Weights of a small GPT-style language model, trained from scratch on English Wikipedia: no biases in attention or MLP.
Each number is 128 + 32 x the weight over the matrix's rms, rounded and kept within 0 to 255. Layers, rows and columns count from 0.

# layer 3 MLP down, 640x1728, rms 0.0315, rows 37-53, columns 1344-1535
[[112  66  96 142 117 103 149 181 107 169 108 106  76 119 184 140  55 148 162 113 105 117  37 153 127 116  89  96 108 185  84 121 124 133 153 116 107  94 131 134 130 136 141 114 192 145 151  72 146 175 118 112  97  94 125 131  90  90 119 126 115 137 119 133 142 122  89 136 136 167  58 116 171  75 147 137  94 107  56 102 203  94 140 143 151 158 128 134 125  99 144 146 188 177  98 128 138  71 200 119 127  99  78 154 132 166 136 153  99 138 110 100 136 101  99 102 176 138  63 148 101  70 126 113 139 145 172 160 149 123 109  95 112 170 138 118 115 134 105  70 118 143 137 129 112 165 129 127  99  55 135 185 112 134 154  82 142 121 115  70 150 143 163 140 104 144 154 168 158 139 148 138 115 148 110 135 103 164  99 108 128 161 109 158 121  74 152 154 125  97 116  47]
 [150 114 128 142 121 150 141 184 139 113 139 115  95 126 176 115 154 119 147  97  87 124 183  94 162 110 180 150 103 139 158 169 210 205  65 121 163 143 143 116 137 117 132  92 120  62  78 135 130 132 107 150 156 164 100  85  84 120  93 190 180 114 120 127 194 175  74 143 157 114 148 131 182 130  97 130 147  99 163  97 153  76 123 107 126 104 102 112 129 140  73 134 117 134 146 121  94 164 158  99 118 171  89 112 220 135  87 128  87 166  94 109 135 117  94 172 160 149 206 134 133 123 152 167 105 100 114 170  89  61 128 141 162  87 131  88 136 100 129 145 168 100 124 120 119 117  82 152 166 143 176 127 152 119 136 146  85 113 138 100 121  90 146 106 169 161 133 111 127 137 108 146 159 137 139 149  85 159 160 125 112 166 187 127 190  94 159  70 176  56 228 147]
 [153 111 148 181 167 112 155 178  86 159 136 146 121 117 114 158 118 164 174 106 114 159 124 112 140 115 144 133 144 157 125 154 153 158 138  74 127 119 118  96 110  98 101  50 126 154 139 128 145  94 137 134 112 105 144 140 110 154 115  96  83 131 127 106 160 113 122  88 155  89 139 116 149 100 132 135 140 105  77 127 132 138 126 157 114 138 109 175 146 148  93 127  99 130 103 146  87 107 148 137 155  69 147 135 112 127 150  76  66 198 152 162 186 132 165 176 120 178 130  90 112 126 107  93 120 123 124 113 154 155 174 100  54 120  95 156 151 124 144 134 117 124 149 139 175 119 174 123 123  97 189 108 157 122 145 128 122 139  96  89 148 127 182 175  94 113  72 159 112 159 101 131 140 128 140  87 132  82 125 137  97 169 126 120 133 115 108  95 120  35 139 131]
 [134 153  86 131 148  89 118 144 132  43 125 131 115 121 101  98 177 191 104  48  99 166 145  95 123 142 134 119 113 157 133 161  56 147 190 120 161 119  84  75 134 101 161 105 120 146 117 100 125  68  57 150 175 133 124 156 135 104 146 134 115 110  95  96 134 148  97 137 160 163 116  78  95 133 118 154 153 157 142 179  89 155 117 138 103 131 118 130 175 133 141 174 121  45 136 122 123 148 113 156 107 173 143  87 121  99 180  92  76  46 138  85 119 136 123 129  43 165 176 132  96 199 212 153  61 144 149 143 114  93 107 145 130 152 130 153 124 131 142 151 176 175 157  97 152 116 100 173 178 119 131 112 101 120 147  73 123 197 136 135  98 150 130 140  92  83 119  65 137 184 111 142 169 142 180 118  87 134 146 102 143 171  67 109 104  74 146  92 170  83 147 106]
 [116  83 148 159 116 181 168 112 106 128 146 131 115 114 103 118  93 122 127 109 134  79 181 137 167 115 135 154 110 144 111 207 121 119 130 120 132 145 127  67 130 171  80  89 129 111 109 120 136 106 170 159 116 152 130 133 127 146 172 105 119 121 151 111 134 118  97  74 102 133 152 123 113 127  57 137 127 159 102  94  93 134 116 160 160 106 133  95 118 160  96 186  93 125 176 168 106 111 132 137 152  91 124 125  96 139 112 125 157 151  86 107 133 107 105  94 129 101 170 188 111 145 170 115 119 137 149  92 144 171  90 145 106  96 123 111 141  88  81 150 133 140 193 165  65 129 170 157  86 108 126 153  99 187 103 142 180 146 126 136 143 127 158 147 130  55 139  93 104 136 125  90 165 148 123  93  86 113 134 122  88 106 139 135 112 167 204 159 141 178 128  80]
 [121 130 112 130 136 127 103 160 123 132 133 106 112 144 125 152 150 154 131 154 144 123 138 114 124  98 103 134 144  83 117  64  67 182 114 162 109 130 117 115 115 119  96 122 175 158 168 121 139 116 162 157  95 153 101 153 166 113  98 149 142 168 135 106 121 141 147  81 147 155 153  96 156  74 158 134  60 156 130 142 118 149 136 131 103 171  95  96 139 104 133  32 105 211  90 114 143 138 129 107 145 115 164 155 128 105 107 163 107 125  97 132  89 107  79 117 142 153 105 162 140 165 116 137 159 158 166 131 122 115  79 140 131 110 124 189 100 143 128 170 161 126 102 127 124  88 126 155 162 135 119 129 172 120  90 121 142  69 142 154 103 129 136 136 109 155 134 117  98 139 134 108 110 141 151 134 125 110 110  92 150  75 182  83  85 112  99 131 113 109 135  89]
 [101 118 109 114 130 155 173 127 121 107 113 163  95 126 161 187 118 123 115 145 175  97 121 140 118 157  94 173 143 150  67 100 162 111 173 176 139  94 158 145 159  94 124 134  80 105 206  73 158  72 144  97 136 170 180 102 107 135 126 122  71  80 136 102 142  96 108  90 162  87 138 142 172 107  56 135 126  48 105 182 143 135  93 176 140 143 109 115 158 114 134 141 157 141 129  61 113 128 105 125 113 158  80 137  74 178 122  86 106  85 158  83 159 105 135 137 118 156  80  96 186 170 131 155  80 164 140 161 102 105 185 128 152 164 120 144 121 167 130 123 112 139 168 141 128  89 132 149 114 143 148 131 122 102 119 149  47 138 106 118 163 137 154 126 133 110 113  77  68 129 101 146 114 139 128 134 107 114 161 144 181 133 147  78 147 102 168 132 117 146  95 127]
 [ 85 147  75 177 165 194 181 179  83 146 126 123 134 162 204 150 140 138 112 156 179 156  99 146 126 104 135 145 121 139 166 143 137 152  59 103  97  52  98 149 158 132 162 141  79 163 128 125 103 150 127 166 120 159 120  82 113 164 151 135  60 182 144 103 128 114 136 154 161 123 149  86 134  76 144  97 105  97  68 116  93 109  96 123 122 134 123 143 110 150 143 126 132 112 106  84 171 110 191 145 173 175 120 109  93 125 115 114 115 146  70  92 138 127 146 129 172 114 142 174 159 121 103 143  79 137 147 173 102 120 171 159 138 156  98 144 167 117 111 123 143 124  89  92 107  72 254 170 103 104  92 140 120 194 148 135 108  78 141 125 111 202 148 127 126 155 117 121 105 197 125 139 140 108 121 114 143 103 192  75 189 139  85 150  69  93 121 142  98 143 152 132]
 [129 148 124 133  88 134 151  87 121 104 105 110 124 160 161 110  74  32 135 189 144  92 120 156 108  75 128 174 148 145 142 152 140 108 157  78 150 153 162 115 120 110 156 152 105  93  82 140 158  91  89 101 142 147 126 179 139 149 127 154 131 167 103 151 116  73 135 111 181  98 139 148  73 138  75  83 152 142 150 134 114 126 114 128  90 149  93 112 116 122 137 113 142 122  99 100 159  76 159 127 110 128 170 113 176 104 121 192  75 127 125 148  95 148 102  82 148 151 150  78 138  65 134 127  95 125 138  99  95 171  86 120  92  97 140 207 152 112 160 109 148 158 120 135  97 141 116 117 110 189 132 145 107 133 162 135 152 160 113 123 125 166 141 109 163 137 156 149 131 116 155  85 203 125 154 107 113  69  92  79 132 115  89 147 150  92  95  91 111 154 142 170]
 [114 159 100 137  92 159  86 147 108 119 125 121 113 112 133 130  84 167 105 101 111  90 124 110 152 103 113 111 114 145 109 112  93 108 165 155 121 135 129 117 144 117 168 150 124 153 116 127 127 167 160 143 154  80 171 107 180 123  88  93 149 102 125  84 135 167  88 111 126 118 134  72 159  71 168 125  96 158 109 184 100 139 134 131 162  81 126 118 139  72 158 104  67 145  93  93 162 131 138 114 160  83  98  99 146 156 146 107 191  96 142 158 169 187 162 154 149 138 146 101 160 113 119 123  86 136 121 144 125 139 152 127  92 147 105  97 150 158 103 158  71 117  89 160 130 131 103 100 111  95 198 114 175  92 179 139  94 137  75 164 112 154 164 138  90 106 116 112 129 122 212 125 112 121 169 172 175  43  69  67 173 143 113 201 108 106 155 161 141 120 174 149]
 [122 116 121 135 151 112 174 161  84 168 172 131 119 131 153  80 114 155  62  99 173 141 156 190  97  91  83 141 160 162 111 169 119 117 147 169  97 145 108  74 174 146  89 157 124 173 162 175  88 126 200 135  18 151 130 210 160 105 129 114  99 124  58 128 106 167 126 134 145 160 137 136  84 129 156 130  98  89 174 100 157 121 117 119  72 147  86 125 150 152 112 182 156 116 108 126 145 134  72  78 111  87 157 128 141  72  88 171 178 148 127 137 189 135  55 153 120 164 120 146 147 101 105 167 168 115 140  85 116 146 126 159 164 145 120 190 133 140 111 123 167 181  66 131 148 107 136 127 103 150  89 115  99 116 241 126  82 147 162 143 125 137 110 136 201 149 168 143 106 103 166 191 139 107 127 142 127 100 137 125 132 123 169 115 112 130 140 120 107 158 155 148]
 [113 121 113 102 167 158 178 162 114 148 142 165 171 172 111 149 108 135  49 126 116 155 181  88 113  77  78 123 139 182  56  89 135 185 127  92 178 129 141 165 107 148 123 166 142 146 155 109 141 139  85 128  82 166 133 116 122 129 213 143 176 121  28 103 141 137 165 150 103 172  98 146 111 153 112 154  89 187 122 132  72  83  95 114 138 128 168 126  65 140 112 105  95 117 126 157 129 133 159  82 127  96  83 138 124  90  95  75 182 105 111 129 129 159 113  83 109 164 102 113 124 121 211 130 136 135 102 147 133 124 114  89  66 106  65 138 158 173 157 184 123 147 117 125 175  82 131 113  79 134 166 133 142  94 140 137 194 182 102 131 112 143 111 112 139 151  87 115 156 108 219 170 198 132 173 154  87 203 105 132 193  77 140 127  98 148  52 127 131 160 130 134]
 [125 110 119  58 160  99 151 129 149 153  80 133 188 160 179 195 184  96 106 127 123 128 116 165 130 103  88 151 130 113  87 115 131 102  65 120 139 164 100 134 145  83 142 187 178 106 174 132 164 156 114 142  88 104 168  84 132 100 127 111 192 144  59 145 121 113 131 141 135  77 137 171 146 142 104 119 107 152 175 109 110 113 135 110 153 145 121 135 102 145 139 103 149 127 161 108 122 131 132 197 128  71  86 194 143 111 106 139 141 141 142 166 120 122  84 164 168 123 120 127 120  95  97 128 123 140 144 117 142 104 161 131 107  85 154 169 168 169  99 215 123  98  79 115 227  77 124  86  99  70 104 113 119 164 108  72 155 103 118 111 152 125 143 140 139 132  93 129 175 151  75 142 133 137 174 122 194 145 123 138 134 147 136  92 133 128  69 101 107 146 160 132]
 [185 153 123  56 112 174 104 118 136 191 142  78 131 180 147 166 121 162  80 165 122 133 149  95 131 134 121 129 138 121 172 107 179 124 103  84 101  46 179 130  89 132 159 126  89 199  78  88  97 144  91 105  90 155 101  82 149 137 149 219  95 140 144 152 113 100 169 129 106  84 184 121 115 140 104 118 128 110 139  73 107 127  94  50 109 109 116 151 128 124 117 139 116 123 135  50 108 202 154 166 101 155  83 116 134 107  99 146 117 142 138 126 196  97 128 142 163 111 111 123  82 152 117 126 130  92  99 148 133 168 130  98 151 145  88 150 106 161  88 120 137 150  95 139 135  80 140 109 102 111 162  85 138 122 109 143  84  88 122 129  63 162  90  78  92 152 149  97 155  44 112 127  76  89 130 170 119 228  55  96 146 182  98 168 155 111  67 107 144 111 132 108]
 [110 130  99 109 125 176 135 123  87  85 115 108 156 140 133 130 112 108 153  52 133 189 155 169 132 127 104 115  86 147 155 127 207 183  75 116 130 110 144  67 126 103 120 126 101 151  87  84 125 181 131 118 123 126 126 119  78 160 165 185 109 123 198 104  78 171 155  89 114 104  82 100  96 104 158 144 171 153 109 144 101 189  96  60 132 148 136 169  79 182 141 139 152 135 139 140 111 143  78  78 128 118 160 110  93  72 113 151 175 142 156  64 125 131  77 107 128 119 107 171  80 138 110 121 155  67 142  95 165  75 107 131 171 151  98 171 117 134  78 152  99 102 160 118 170 123 139 137 110  99  90 121  81 187 166 171 112 155 115 104 102 170 127 150 121 139 129  85 126 140 150 125 170 156 187 103 171 152  98  83 135 109 102 187  92 138 134 104 165 105 163 121]
 [117 165 119 149 135 121  75 117 157 139 144 142 172 165 112 122 157 103 109 149 128 123 108 143 134 158 121  82 112  96 133 126 179 103 107 154 150 135 135 176 149 149 129 181  87 123 172 133 106 152  81  49 114 144 141 123 162 133  79 138 157 107 198 135 140 140 129 155 147 150 180 159 127 133 112 137 113 137  72  86 144 155 160 142 133 119 160  73 139 126 144  90 118 133 182 131 129 128 109 163 120 107  72 153 134 154  77 115 120  82 162 145  97  88  53 152  85 151 119 170 166 100 168 142  47 131 192 130 127 163 167 115 150 138  72  83 158 104 161 163  89 153 121  58  62 140 100 134 160 102 119 109 157 145 117 129 114 185 126 126 116 109 178 110 116  38 110 137 174  80  95 110  97 140 142 106 133 117 135 134 163 125 110  96 104 102 152  67 167 108  76  93]
 [118  52 120 189  85 173  97 127 139  86 114  99 115 138 160 122  94 185 112 180 145 161 125 118 148 123 114 108 153  97 144 145 116 170 183 121 146  88 173 133  90  82 116  82 111 133 106  96 149 107 143 118 126 122 146 151 120  69  92 119 117 135 190 164 169 110 134 128 113 175 146 108 112 102 149 147 152 172  79  80 146  84 124  96 137 107 110 138  80 122 189 155 166  99 110 154 182  79 103 106 119  50 132 145  89 126 124 150 175 112 123 119  85 122 110 140 168 142 103 138  98 160  83 105  95 107 149 163 184 135 152 120 185 134 147 178 108 135 117  86 212  75 175  78  96 154 144 131 164 111 102 130 140 165 122 198 118  70 119 128 116 111 186  89 152 167 143  52 159 133 155 108  79  88 156 142 140 133 142 107 135 164  74 139  75 231 183 102 147 112 183 159]]